From a checkpoint of a small transformer trained on Wikipedia.
Architecture: learned positions, untied embeddings.
Each number is 500 + 40 x the weight over its row's rms, rounded and kept within 0 to 999. Layers, rows and columns count from 0. Numbers have three digits each. The size before them is the row's rms in percent of the matrix's.

# layer 8 MLP up, 384x64, rms 0.197, rows 142-248, columns 0-63
114:475418514438445497459501506497477537492540536479526506527488488491501461506455535493448524488488495507554518487589469582440531437556596495436507465500514516531525493469395511511508504593528539
127:480466479415451500496546544511479520535423437522494518531506448493550479401534487536453513501449463471521430552499501446513505487497498553513523538579497475430399555500498543528503513475529543
111:434417508536469500515499494457498482518526444492534584557478509501566463533548433556508467526494581531470508479555469481485475490583512464447467460429553496478518550476539557506487525545548545
097:519496537452541540415518439564453515458534519493529528541512494456503428564497603511480553528439539476418435450563480453523473498471490498506476538500515523455483488481535450482466481496541441
101:429567457505530458503507475460515547465466520600449481517537442525492497475475479537464465421549487462464496498535411464540434454492483525520490548445525452489446522512537472445470530488497424
110:474411462463501468512513482500474544493495534542530512521462542507455495454456487529465454464538525569541493492550579429493428484490525467446509563572537495505462541455427499578536487437461479
095:490459477461445534536506443485421465530484574473431458514489498450446510524495494516574487486577500472508511464548534447514455542478513548499417565555557547516489469538454532498485519481443433
110:460552545511443511454414575423501502491516461419558554422530523461520505528539498515510509504474469457484472535515524481481469513503532507606475476464580478559480520521446490480436496507522459
096:493503449611426445571512485515449427477534491452492466471449467428558519533514468503501538567516492526467559502505485501446503508500537580478443518483530548465559500512498493575480508505547531
121:460498503511426465432480573544455528527510538552512513494421453460446558467470527503460561488485459541523485443504504461554453541507488515514467533532545578507434428533457566539522463497501527
074:448486535467457491532522499474499479501483527492488508511544565472488516537493403495504484512459537461475447561563456477522423541445461464472559429502450506422522502467486460466424534521418439
133:503472547460482520447487556513556531501460474473462513505499484446489528462577573511496591460483487567490516484563607465496446463519517529489446488520558531469537480465557510537472471424489557
118:445496484577492501458563499459513512428522551561510497550538453504522530483494466529453560525426520539495469532589544502576498488492501565560486445474518515474476467530555473526568521457473563
145:450446548491483497507504556462453490563523460525487549537474478528542578424465508549482539465463534489527522468544462519487406501464569412481526426551482497470509460512494418516516496454508465
107:541600453431514475556494514470496538512488478484504488465545511460451581487514557511462539542440572454527528489553450517495500529531530485465499446513579491469522542452480446550455464473453564
114:581446446472478482524438513495476572492465570529500502467490501470455539544501528485590561511501460524489516497468541505450442523584469564470468548605506542515474505567513523512479501528548504
112:525554483537504502521509519466436518417523515561502516559567506559553467529470471553499445500474440520491560479491412473483481560550401444483546500519508492487455555473503414474513524518483494
081:571532525537427510478523423567512496441545606536460572484476553523446431514542519491441479564497471501502490518498441490439497549531481531523426540489542496501485511487531483492506509546469450
101:502453520448515563483512468395485465463437485520442466489438551443508532519533508506446485490436495564553517461434497567473555476593449438467484512519527508505486519526506461486510515429494519
077:514497512459531407502570475491457448522476479544522508571548466537536498505532503485468576540458492520485498531525512461487543463522536514475531539534512574536559442520477464513383438426502532
088:494541447538483525506451541485470474520532555460433530493590540460493547458431451527502488501555503583480615504498468471489514553470525510491537482527479473496533504463418467468466571500444478
123:437453459510446419532536538473482481464408461558521506504558478535494532537504407494490484508546473474568483481527450502451504479518466541470463573516504469491510542480432548556522541462463560
094:510570538525515500486515390432506524458516467479453510443536491517429482531455481455484465570550484519554446487563477530532512536428457544531535473406495484574501483560492485512468498504485516
120:409505481471517519480478481507458485480539505515537608458547457438416553556503517465491479467526455499545534458476521470527504486493482592585558526567475544483446523500485447469526519495473471
121:481590513503512561520453510558442492505466507560516575484539512507494452582532479514468448581522520493473509453455551519530430551570484506542448471492503495489553464544509535547442447543502469
124:523492569486512534503487462481466564538527516519546504525564507613484407504416513481518511547494456534444465426526510440568455526445519538542510505478540522446495478510526515508459520577502493
087:558500532506474500495564509450479503458497558470450487452513491482553507460456555502575456478467542514462455456525519546426520478578576481522497469509551441549535483434497537468417484545542541
077:476452621453541452473453492526535431521550521465495522565551550468503488526497444481463565527500506536547514532589510557486454490483568547459506495446451517565529540486502470497532522496488481
092:491534522515492506577437469474545535477530577564505505514503537475472556465481543540460495504513503485494464472526488596599512457532536508565474583477496458488463491497559561473435472519567465
064:492514531440483468504543622494457585485500478568533581518480496538485463541520481481486552480503543512474508536455545504482494485561487563416500481563478492399499527517454548483481488502469461
035:461503512474452452455497518509560497540492554492481495458554463518500462466542461453462555505371482507481482476566467485486461565480463467556503482390503545475427513534490448528488519449525522
097:562511471515501484510592541483537533492556455470487508509543461442524534462512419518461541521474530562424432496591552536507520496536551471516513521473551485477529522505524578496427513568511522
062:518465555481498449482518490497515534481466466419574506507509527475485500457539438533550575495523518482519423495440506519459507529533440512591474454478577487524486510469450563577563477524503562
080:466501489465593466479477439569454513498493440469525514475490507487503457570548467530560510389499498503559515549542485501494458521512472575562510524533610465471485514468469517504526528488507560
103:490470517485465514507540483568568503453506473508503571473504507511530505473566401444472572546530505554490531544555376494468470502451554501489486517483529459446497485469458518495555463552511448
097:489500569518522513547489517487462466483402491541517422558417575493505486477504483494466475413529470443440576514545499484500462522511483537476492462523522548460450549504539479494415444470491468
128:481547547545492517537490541501516509437499525443458461547529545442533490515511460517486490465479414503491506502542420459513425573522399545513455520555583520478515516506464496448462507431506463
065:550534489519422529557503502560414526508529532485530502463572471449462497484436522474532514529472480567462558430475540564495566486526522558515469552505498511520507481584554526462527557511465467
089:513506485478513531513489477576461570460547500469478485469544446510445583514495511571494461463512488567498521589542464539532506542485476457541481418436518441458506462521560435539436500505528499
094:471489537438474469547487546505443517489520516544493556487399446587467495525524568461474474475518502466527449458515594419473477492554530517499431563517522472512518567479496457455474475480525492
075:514542477508525532510516474573503523466542536499433575393533508442433507480492481467534542550512522479475459472507440488577474524519505466501535502528525517442381504502495502513443519459478421
099:482401477449511495431533541458577542494512480547470456487447439451477569480519498529556500435450483520540484484478445447523463472476563466500540591498520475471475484536511492468470555464527545
094:515435464443521497483513521485523554525461531497432537501546476463505533491531613469482583495548465536509480464492470489537459498517575463546545487485541575460456477510541416516458537468563470
122:535479521535424458508507475558478521527539509521463524503441512546475492534515546468370532439503533554485486549588506489448460472460541499473437473496590499496543492506444534556501494550513477
127:481509544498448468479488534498530494524498514553459477491490474529574483464577483542537551523514500482539547444518433531443474532531454541523575440425490381524444506506518463453556538495468528
111:523511441466464510515470595410535464487451532509514461487473459488513497478609420451416488489487471456466554451525453510487437497527492489490496516438524568515534570524531518469484516526500533
131:491577531493485496481493446449431552480575522484541507500521475604452510554557540502515467479493544548512458506525551458500507512574564448504410529508493506513499449461474483535444427538513501
056:479501504563453479543568484477534499459600505494536505496517467505497555456513495541493499487506469554512521586470459540496548514535467562540533577555393486562557508490461529493568539490531527
042:467465463470482446542489459478530440485531525475480487407548532478480517456417491454463567515524486542481494505533437547441496469436507495563510553497519441544507553493411512475459526513572542
080:482495509439455479538509499600498471473535493532501535528532502484420485402541515502476543508513539495516561446482516402498441547499495417531464477513502470532524540549433521497510486432435539
121:540482514462413484553516550546468505516490571510453493494498550528471526573479548445481561470532496487546485452487514484484528587615507527487456508495562562529550439522531528468516461525543492
116:432474446479552461385533545490437472508450483483501513531511482498611476434491522504487552411454513508478527522518459518500453512519534532505506506478505498403452493530553508521492543471505566
086:496492507435479470476504532559473521467474509561449490487483491510500492397467487492452476495537528561565537530521416507469554523480494542518517469438466468505494446441562441438429470483410518
081:498486565463456476567441511493537540458512562445496502472545508465533547553512411535554531541484521544454474485516496458541463579531442457519497436505537485433426459522492503556472518551485530
109:455475509478541494588484579502455511523497485541524591479507511537500563530470514496512514491542528520560528453434531531594521477530539494507482527546542489500559508495494489483464431454375483
069:535542585461462535438453506446519531536475511534501531456439474443469516490501496521454499495453510570536545493447465505482555520522529510555527468448556483581507533553513456414451538567477481
089:510473497488490532490550522465534502460547538519571464571482546531508458576533402542422523548464499497524516582535448540507503470460545530472516505461585520518520438502465453423535505498498515
111:427432457476475469509532563536491538509453522550484493511488484519463601471483571537504541534564435456490567427498515527518510490574506472531506553537582512487479530559523465525516503535461459
130:493474576474498506546480496439461529502465438530506468460498471514559496550562485485438529470555500550588476538531531523494478491443585541471507472547523484531522470562560454405467558482493498
097:585490524433460492462505546550470509414527480435463521532471521549425498512542546481498508529527423423539445516566519534517482557538527461480417567511488548475513506501547501540503465513493509
128:500496515475452549443502456570544554468534602515485477440437434516544476493520545470494524471557486551467519562518528458517474512468539529560432516543570509496455434509502453495482493466542446
103:445487512580506524499434593507499521461507563528476520439481479500452504482463499471499502549578508559510512533532501493467487558467525453432506405432429459532539481550468453512450522501530533
079:496511541550486458539543499536471539450480515524499434521550547432539471549496441547425510569486410449526517513468433424515476552482503516523548438506504540498467486466540470513468530513521582
096:538453457429487494502483514546518537473550531558412556538474563478534469491483483440452493495582489489422496437484502493472450506562471478425514559500501535550556507507519505525502504504601482
077:464501566533509417485538485472539437486435541399505531471550518453448505471485448476534516512494509510490484469413446426481472524513483512477472447515446554494465440463441432481482483473458471
084:528491464560521490521531459504522494539457568469434512470592470473542424582499535501544513485549519520491561501510518530569483541478456488500448521445450501493439510585474507522412540513513544
127:470470514517578482483538561488552445475498471466494508530448485456554552455553484553468478529550550484586426565560525490566480557465513508512557539488473458493460581471480490513516515524556482
106:488524537552465549512465486506470492508493550516487518564466467480483439454514509536437549498514502533523445494562472474591460538486518542529517521459484510504441502488517540431516435434505356
088:436467456506554443500533546483588518523446570567514504454558480514557530491504429531458504519563510530463488551559523480554488523502430486502501467533550462504476537547490423531559541511471480
104:503580540504472527466522444429457461520531553487533463464485485512547503435546512528433574493512440529438464454455476491499528463471530540520502488416480556510513467545470546436440501561483550
092:492489532531461534566621489533511512469488455559529475481441442475466555511470463515498514533454507568504487511532449528445525448466581447442523545433468499521490514537499486484498531549420472
082:525526559476470467558456535535455515495438534452454481460480463560478537520486493473522483491453469465475578533606483479550485572475506525511461500562488535488456488561502436519478494498564406
036:509485543470460456535417458474476528440506513462453431569502517500498470476467463468499442464463514457439492458497442495503438520518421515535539490417498469404482481533417454515521481494476534
091:504438558543513507450491496473436519503530611552539500522542558530551376523497550529503478481497516554520557499485465485486493521460463500499517491421536447509429538538539447468521514482492462
095:463405554506489482540563538481483469518538544537469497551516476410552488572495532458488582563480525531435439467565569472530519536489505452553499485578496500497484513475536510495469518477479536
112:507521553478555505527530511487451549570544505436500507507402516541552465542554481509458466561470484480456466505579497538556497550464493521533506563508531609477499507488507505454470504476479411
097:494450551447514454469544472584552499468516525480539466557483497529480529535513450508455478555457453479513439490588455506473474490482534546496472549479597482527546588457501429498535500485550503
096:573547498439534484552508529543523521509451569496419490476516459466498563524549486498554443390525503462470492532537503535525498490501463519537433428514550495418505561498502508576484511513517493
139:478547550515528518499532562471571544478555446560438498574474447466429507446536486442466522497547593497546479529497476446508423492527490512461440446516501486530451494482463545535459486492503533
066:484516522499481460468545533531488557506505513540534496450491463579566546537532472470467461500463615450457485531508500432438468487415487497523498497460547529485499548469520416563421524500491518
098:434445524571521486496516463433527507434549526500488446477451534532492511490565454530482478451467458482508495532583469427541464501554414509498446556525479536542459510509489419487563499541517498
109:544481511451507482461564494520567505522411554536518506481543514453489557428544474456555476537512472506527518411541469502580448537469578452540513518430499478460535447492500449541493497522479490
042:584475548467489564404526545474447525508477545485502471502373521540563478482521506494480509467462481446469494457450480477522493506532441507457506561497567472532525562485468458516453457472519462
105:472531548475485528477572552545549523539497571473471447495534465499569518479480479548439547493514502473407502492511494396568453543401511464458488514502504557484481457472498433477483499508500474
045:534515432505436458534507505519428551517550545565525408453525474519520480570480503503548562499473510494418535539420510542503493518528429501518457525534564526490502503497472484521573539567512501
091:493594497597471497512502564619495483500513493557486495521552466510506481554505511586485486507457533496481506578568473514479523538532468534549475437494555446465475508532503435546479504493537481
118:479536536543490550480469546484449506511492575520495426519493515498478471498465570490530520494574410530491486568467436488508539532512521500498519465436500467449453529520524424563428512557426451
117:487458484477484534482555536514573547511512560488380520533491477524476570514484580554514413486541454508518530520506485485500496532479579470561485562475488500571519533457512483510458526429474465
094:462482517575517519516501522523491472488534554492557493515530523452514569484565512574505561537466523535456521516528521539549508555610528548473541499450519513581501577491499545553472531577477513
084:444466644524500476519473458441530542470526490516465516500423482494485489505505532481520587456491407503462455527519533527537498484541499509469519465532569492507415436514524449478525488537535490
115:500537534464515503521414469450497497481507529498499435512442507573468596498476470573481481436533430546533431540484501482484461508551479492484551471495447461538445532496585438493437475504490508
120:517512508528446483521539506526429515448497557450530503453488506571463567469490524499501527530487526517525431523546483484472527533484502577560507572516510516495541475503603484453493414405477440
103:446532514507523522523521546555540522567532460465518555513519411555544522468497458494491485472527575529479480426611503497540457505476483530508475460494546401484507508531437459538443528525530504
103:540519524504518496520595540494564475492485510497519550501464481514576509437507430518375454461450497495481557454509453476478504498484456533470565498494477490437526516459539467432442501440450502
096:439504497553521417508506515537497504536483512452518531473526505515444542486521474574430479556520496570535541516510490484527501511507484630503538503463497538503419455494569469446518526498465406
084:483497545561481439558493473471503505491523512477513537461507505503562504531546519482480555506441525501452445495492521432511484578601417547514493547508507588487492577501484522585508472530566528
105:495438511442508551467531496515476528581522519510488518460600591506500520547488484534499468463497493484584500449499511522514514429568572580548514458494474522500541457545461466470431498514475455
126:469467516428515470473462590531523578576542484469500480525538482517498473502552495566446476467499589537471461552538532519530468554519424464534487461534486529470486493501517519556471443562491566
127:551560525486461520520506415520548489475503500483445516466516508443493486516494464544530471555454521491462483540548442449620491504419526460540538507445528477447413512506536483533430527491459486
069:511460515526454496530545471447556516463466573527514446577434514523478485476537482514502546492549476497550504547579417523482477576527510501521511524439540444469434507510483460485573544537440461
087:467531515485508438541531543586446563496482518489466486507425500516435503484539476540548490445515455510528556533516498467473429488482459543497516521553546500506401472473407468459509461452473437
101:471530519511547531513528543512508474525531478511497477477478533456498477441519421538481478515513531524575468464565487451537433578481431469438537499417521432523484525533449433538535493539516588
114:478473424507493496482509471449496427536484470566523491478522453448537470483553562568484523444520554516532529539577558529497507529492496516438484497458574429531485532599459446488496487456520535
091:540530527478485472488532493563508522486515545525439541460561529468485466478489445542425487521405441507543466507449438461538465446487578486495515496454417552516569529544476470429511518471500486
110:585525481491519462510557474484497480489533553482503537527530482416468457538479473514520535506482580499553500447571484511452466428548458580521538511506509490516602504467499534483476468407532548
086:542408518479501447420469560524455552533489443562512544516481514506454462448540577464541464467526521566515429485465499554543469526490522460479507533564502457469488476525502435535451475485488552
053:507493482458517510512514456519449550449459508596541506469497520524438529442474498522487478458539544493535467476449513551539577476513501505456455550442504516532435575570456530440515506507406454
# layer 8 MLP down (transposed), 384x64, rms 0.19, rows 142-248, columns 0-63
114:476513545628565556522510465485475490545475500541492487502524492524510417543553498441488554542477504518477453465496434478533508497569434496491539467463542515553471523515545414550511470532541461
109:586511483468522562452520555559506470531474519483458472567473398496457518563457435516497500458540520442527480567438495521500530527470583529504506491515505480471498508516474544543491576484445439
116:530537521446523510457460481473451490541452491511472428568490506555544476526532489512605507467464473412500472488506411481544444547547511476482552479533561457504553505487468566528464535485449530
092:536485533414518484552500562566520496484490538498506522494534523520445523454466520534541496437457543481494465525468479468437515491516531570482422410485522462530477478491438467524609469471426507
101:555554493510424501499597503444544555494537500424504557569510430539506474483506516491431488532507514499500493525536469415471494462496448509472551498520467516529484581485542433479460500438475446
112:450484547521534487537479491523507536468422458450464526454485539548485551479502523419506530447509502552522453565528525487540453486460551427525468433510509450537542400453501500571490473502514559
112:483454437502459380437504471487529530472447470396512515473459467530496557495451489511551432498465472472485513492458498539494480421523487461421547468469453468487489468556481454502501482456514462
108:479464493449473416520569428563574468534559524531517526526485503533449540485533520427468475554527510510478502431466524479522486509522443507463530489563450513483552438551526579541480457488539479
095:524456551550536466427440499487501539501434491504507460513554505450556498509549503488518532562531530504534468491585488445491474453537458479492480423540504489561511488442453501621463485438504515
137:488592472456465495490503502500523531554486439426533570483513454488420542508433507437456504451469500520521468484442509456536468530513481477537518564516447506532555414481537520523574526437481502
063:471567433536490471436421481482493454511502500425521410475484533435547439429510484482477495557481481484491477422493513427491526500418491436511512457489494526496534531462494574486538487458530491
123:434481442502486412522486492521434522474508482533457522482567507489493470510538504463496457517456433557441451522456520465480541547484480503556580458505494505561465402519509521429574510481549509
116:509506456540535588495576434509420493483507483530466445471469498566453449526489573553499483448464518542534533486487442474453544500514428460597449544460484492495451493521499470443509507502508498
136:482496569505493482500507567552549489460446431520509570536413486461527494485488434503509528557570504482527553505534501408497477448510436538540506469503493541457562583479553528470478461505523528
103:538592496460562503544513491527460506457479576510519543509532515527473534558508569538537491523520503511446509497527598494596488521510500514471555526508490547448468498429501454532575441464458462
103:503551466552491485462437522482505467506436500418577492444489461509551453488498472544532448494438540487462542513477496501494458506533537574505494562503466437541499587542511598524442526522493471
122:502489506465473442522472531493551597536525406438478544438503501460494499502553494485501543515474496494492404586537492489542418543466411493512513519527499503458499528530569493527527454536468535
081:503537479535481471530484507493570523480451551550514492503487469481478503510522518535437475477446456499494531456572515436502548487434446537525624483575580437540453516493540487469555489465536474
099:458487381451451476528553506475481467524484509500587529533483473553484501501502514500535476513569508449479492544420537498521469516441462539485540397510482481477514525578486548480497503465427549
078:527517528536496562557489490483506530535559501537468598524512557540460497499461495487509492438543541478556527573500434534432496522461525528490441469481537568438498424544517500448536509503422458
071:542524543446514524532423535516496519481441465472461544523450506526464511594548489482495472480488485418527490500470511460431518501525470534566461528433535535497444521495499572484456517418405499
137:493491537538506438513453491501501492463588461490479458559497518528500468582463505418449518515387487456476545463510463510458522503505490511570519519432572483531461563513560532566513525518531517
104:530620535535476475538474543519500496578514480491446555464488543479502527530508552548469530520527460509533478522438530550538492525479496518561552514446465533539518401577522551529443468512471485
107:500549519474499581442455464572481477477521487429485473562571429472509484408466543530499500550480522488466418495540528477517432524520528505442434481474549457456556542459477530512478498501503477
118:483526513583456477504465531514459522419481459492463419471568429458551537530492448546464495489463456471504501517500488434411475576525499487510525500496539501527523483533558478506503498536578415
123:531448443473473478546543490495484441549468489545473487437525479531546499470498480486545448456467553443534567503475552558484528498532553521446417495499444467516524514515521443453599478542566481
080:574478520492582501498542503525433487530511535480395443532461511504486439582471496529526482470516475482506532459525442533424550523515528499424486479558484505453489462435442487473505576530518500
063:551487595451545497527489526496482514502498469516489522510516586577531466470517498479443502496544551477441464407550482427435496522471534549499430470522493471546533484540465522448439441471531491
102:472528535499519474485545467584454487470559512437504547506496556522471533548519487399568523537515472572540474538544494439416502496484474525511513456503498497550492528434447483462550561549453521
057:540579513586494527484541506542609477490514522516544499566510520468519497568526497485561575475539519485563567503494527489524555509484519567501492487549507536527489516462555555524521465583506556
047:486510441561491553460475466513482512513566432531528481534510530460558463488449488519512423467486530501473527513557505569560531476449438459501522478503447467465486481480548496416559533573427452
096:447466540519489467522448434435520461521509471464461529538457524437518500501470523521516468414491530526599574489552451475493466509514475447574491479538457478552459564421520500533463526454514496
061:514474567474468476477563516440563510575535468491479537522522494550552576520486542457468543522492505467497532424480495428491541449484570522486506609562461520463561495461452470483494517468483496
084:564508503478476457509530513531555495452515565487472491557504506519540576455442531442519399507500443503489486478484439548514509518405493469455539535466452494473504504560523526489408491471582480
100:529525532530565472496547508461462413451453499496502461520450481523493471492452428522508493532484488411513538491519567394457431473465508500490519531444532549523512541484501563499407473488542475
108:481484495509494500508461431454448482416493463591546502502519512498482488504481502412506554482484532486527462525544503557538473487466491521488505491531557489562564497477516411562594510530521601
115:473535526460491451494421526467508515533567458491427505521520488452459544560516530475457532464503481516450470511463467412530447571521526478449437566557511495485494533572595532525498518488474528
067:461524484436553495514546544487485491469503489505457570546422506565529506538538532548515420445540545442500426478477462407526518539504536443464484478478512471465500526555554457451481490490439528
074:551517515499518527505500421485445529505476574491455503499529510513513488574531517423488484465514555447487483482494498457441561424558528523400500502469482537437448503568508493491496537526431420
096:501514487493498537453534538409436541514490502502491466540518445525526568500551448526468461478548499476448519512580452463513462475497510464488546532458486470446451501576480402434432553527485524
075:528582554504526505527502495493532510526549588502524449449445538535537502453528546533563493475462489471491542495419516510517496498479501441463582527503521553537458544509518593555563518520572515
095:505540505511563504477542516425470489566536593520512418508485467476550420428495531523439535555529523505484489462500509400577490494492454486451560486481499511543474480497481471547573504508500502
094:418541599505512440491544483512443468438506468500505523487458507528467576486478482485445581529589521555526512485514556471489504464497500463461501497452569546500487492457417491496561507476441508
123:508483564591485504474476448417550497547523549512534557526540551510487495434485530508445457507485486534484554480491452524521416514494490518552545460506567515536512519509520440449489473549428580
121:433484539508487480461507528443523470450369540534546557459516431559451492503491522449497505544461467551470496475468522531508515539510489412460539543486493455482538479471575482548534505525442520
113:471394491471503522499542411518534450443551453550479551499511569508542498481424477531551465535504537471504462557445448503533497524480490489528548508537467434474509507558483564442465485561513499
125:546473539530474519520484579491510434493483489502513474558527532443524430500471456526554497491431526448530561524578484514463556512498560546486531510450455497547533542517521461433565597538485494
054:517514463522479543460534479482524476502476560485456550544453471499529488566550483497470453511491531470506420497556474461465528475436545501503467482445575558489428494555481402412502482473431513
055:493513566576440523572469485560502532464493476475529426532416461532504501546510426478474549470501493518525498519472465529456516435470496576461546502581532556486488491528514494413541476512466468
073:431460481510472465486492363500492500494509499419489484414484483469481496522492517473518509557468464486513492521527487489606527464435453581537497495522500484427493504479567506449451540517483550
133:494521481488472499514446473570571484540559517534572432459529513489516551486500427581533486524498584486505495578451430503530460522559440509490500478494528528476498547551517491451521487572555472
126:520507451443457530466510565491474493506478533435434486439538537493498404571485525543479483475469465578448491544522465522485492455542498508460443537481445548458486450534535456494572473424498512
081:512507466507468468482572466541509492479530544553454539435495507557535445447459540450485532558439577532557500484523525518443567499504534497493546480531443464505496534430516458515464503566420552
082:514461487480505461526571509503527500512502502550514511480425476499499542473534482487443551537498522441486449463541522498523431482602558568517476506509603502389464536553547465472504475456480488
099:515499486433527514511509522464431484570418549561500472539508478494545450480487501409540502517399487549423499451512528430518499477452474479552516506471549545523496453492498477470466469422542497
070:583458495486491439417525473526520443500440537511447587497383567422502477439507431516532531511506533547528500534474520508506519467449539511507481490518491521461540507453481445536506482506533528
087:479544453464524533462525557529453597478540460509534500518463450491496592548466475481467557542560491468459530438515552522527526511441496552457471482439572452482451505491466492505506425474473466
102:544531525506535467450516584491528528494509468463483549557566431503494518563431539505535569520418448420564530460510551500571509485571526500562479513552506455514498497459490511493504518464536507
113:494409512446549474509538438448479513453448475444445492512546506467561490524496524537488479506547575472525610467511560475470486508459550455500484521511528515521518576502560415467480504452497497
095:548522584576436510495531433526550490516543488529484490514494502421527524438600490529560563465486552543479543489531524488461550509459503534527518463466542494455478415499513493565521505536465470
121:440466511559530459448468460441521490505418438477537485510559556429514523481465455469454536553444491443516518516492419421504476549478489539556502497543528439522549550522468515547489471479478517
092:501517484543527492517542525502462445513528527518539512475571546478593507472500465481509595450564467537495496560471509463504534527480561497485462444512490435475521424561427547517461470468487587
097:429549480533522546512488543501504508532542491482508484503569498457441468551536496492563549549562529549465582508504579553524462496545513538475468545534474495479533477570515534612519546507481545
104:417488511511429516546460469441491492381522430460468495444509501525485475462465490481444536482492467497496577494464506493483453538428541563508537543542510525422524523455481540508536454506533543
083:459397444511500479522511517510457473488593399498468473553446476499519490423448502448445510455494445497526511461462518519443557400510463487523439469467482491465494507483475522524498543467514502
085:464471505528475515530436546567497552521563457635544477477525509481478527436450545516522451549505462480482498509442499560486502451516442492445534471556560507545464500529509534513486508479468577
114:507494479501587536508483519470520447481512511482531501480462573544474583486482453513517437513457544426534531527507437553451541574521508458444507514442521466572535518577505508454503550480571523
108:553462514484496546510547546509482472480478489545421456485490453546441455618507530502562475441548520494519503512492540447491513464497461525520440527440436497559595479517509458547557483523523503
089:536502443510550455470423457564461464517542470384543514548539562569476473522518521539466521558470534502506508495528515497527549575511481538487491519435499547450554524512471518561498529511557540
113:485415474434534543476394472453515492519479470450544480448523533500473461568541509500577502548517483465501557518495574507494514564538401573492469507482516446482546508514501557485512511508486530
088:521529524475553556466446442498510566490542517560510439514450533508550492485499509474443474507431455475532575478583460535495488509470466480527532517426422549600494509454476522527512502467549478
078:449526466436462489487546473479440552459504511511505496514498520589475523448515564473471549475471554531513476468559478499541501520435572445500577470525467545473587477556493479453441457470450485
041:479655537547469597485439541504510490521520489451562510502517536478495456518553525547488486499496553543516501531545551517505523473424516443505492469541508539548476543504568557498514538518510488
098:515525547495438470516605538498527506540500529517514499560562478437482468509504493575511512559511510457512527499416568517435518474459508536390478534506491457500481482530449589491531495448474496
101:479466465489467481551545533542518522484539425533505447494521474514483539500518496490522524476497484528471520570447637457528478411439426483507465471519581547548557529481515541502559495505473487
119:547472508502532456553538577497531485498511474532484574456536532558462476547552510493473499530460497478606485497470495501516531499506417475497411522537523512548419495514484539512602489504575512
092:459496583481523544543509535512467520530474486466539504542586482484470449562395559489524467545539544433464526378490509504516519509508446472516501510505524498560478571505494450472468470522473475
099:466491506477526515511426431504508465486513555485551639519430500493489484481501530488483535561551542513532504518552499587564488483466522519490532488511460493599559494532575499481487452528486526
141:519572540492511469495501517468535506495562477526433532488522456487433495481501449478508520483444563434487493507504507489485500425466529526491445439463447471492496506539449623464512537554589565
079:441550564555481500467496507490487568521451487515502437493476500532532458484414461492507486483484569480438529438520421500479494542530514437476551535442470565454536518549463450450496525463440450
092:540489497485458561513418469505481496518539513477508470444522526456470502539558589482505551477509390508445468491439549548503565488563505491456456542472572553510497454503509527472449427503508507
099:525455492523485511561462527459450510591483468603480488509553485555547479510485493432524523517479521469486471537522466535547448484507535532462529429487533502426453502438585538540458467495438532
051:463471434467490491469453400560472460458472502591521510530478473461516479469453552455547447461506447407488522464483482518471497506520456413480502440479467463485577505531550483486545487472501515
108:574489447461522504507479552462514516503502483532469449487492513547451576524435512517508505492456446554543531453523457576475524447487476515518535481500499557471504515557440521492484575451624548
058:506541532492488536471452491485456511494520476447479626555457517560560516435499476453488476500564584496548438491550481472450512475426517491511512480523516526475490476470429473440431480468453495
090:466569514459495496457475533455570440550501540500583504485539525462490548487544444515456547507542577532520440461516469452545445517511482450491538463443494485563576527510460550467511518521435508
118:512551490430504421521564458561523540550460456483430546537577505456491551526522464503470468447500478532563500477522572478464522519586511548504479563480478465505508532538544512506552500550550527
109:529499488484508505496504497506498494516581599493504402541522503511492454403471523487536440573505535541440576525540444454475486465520487490482495509544482521485414454514509565560525487449459520
104:458510470591541502533467456442487422514573457507477545521506530470549532452482519569480560518473506523498487444511468495498549532526531498516559506541490506525443642521557503507552488498463486
083:482465537484492528487507517497531510475532494485462448521429448528498478418528522521458545453513500515534560490427545509559432488557509402509459527500503470460463516411493445564545441446457533
125:522484415437517462535547503530556487438491477559496495485536457505506482429523473472502503502551474468529424534502477467504435450537517461454538606463523450511529468463538469537449429538485556
116:522498520481507478554579510465488496526502472450445515452507523539518537514504549463534517552462490495495507529438553544517537471494550532516524435512489606388438552425501546514486500565557486
099:511467471481463484502477494468440528495537503406488668494449588434486485512487446503505459585557497497492510527500544536525488499471515522534528463477470565496534526486459534494507483471542497
104:520487490491487494430508580472527510481506467510482514466489506549535586406456469605469436498503492458520506524524483551571479503472474419545521503459492496461516541542469462446426471513569488
086:535448500489455476461508438528466438515546479446583495482558522549467532549481503465525524475504489498499529456453566533500567452514495477460479411521490520491542516514507496592489586594518470
104:517486514432472558518490537475466460508465564633533455574468463506523454501563451503481471427525520473489514554610470494545467491455514527507477465449510466530519534530485537468491472471518488
109:556489469465534560485603380486528539520536488443486529494519551516562522522486477532522458520498466496530495482480524449539579472521553560506533448443459427513457471521455512505509501506491430
114:424506532547492503521488434536490540553539473480532457524538514500523458485478511491543535590522536613449479550493446523522509510517465499488591507453524448427531485468526468557492436556529492
131:507501556494446500496534478509571475546529498507519461570528497445531463443500494419469515521558493463450446424454455431535520533516512506511469501489529467537502416490520491615477498526416506
082:599567548503505525519505526476535509509547468503485436528469486467441449547498474505507533506527488468441498533475549565473543450539461499463562491580519475480527558604592505502493505492447516
099:549426496470472509471523523489540537430491491446459503460559498552467583496486489525485511519531450480490443542476506531527528581511530463506541458520437538500595571463557524539420550517520516
110:483550485482572488511516589499515548495501492466536539545482520491529465455460459529562478441478541469478553454535491553512490572494481502531455449498582470421392532555453524498462520464514516
106:544533483515493395535504528480479515527490502615523496495558550476516501454444507560522437462486526486466558512565530560471519419539462473512460515551546502503506511564451495486531508445571494
085:507533527467462496498527586521494569485465516508508457504500554491493534470544601550500532452468513499535508482502458504462461448508584486517588504497461464509515389570533470440458516507560522
108:493521453518491531560455509499475476524576489473519516542546483559559485554549544437553517453553509496426535546451501516605507526495481515496512535548510466477547425548497542530422536556506490
088:542532538496470525491494499394545472503454536507514521521484493522471450515477521512455520525551516440461485487434478457519480475559527408503451443493442473604523512438502543488504412492528434
066:446531499501485597540496540460471531497534510495462577568563543596570571520532535448476515495572526499548548506522508471478508520563549476493551449500497496489544525513552559459523496499467477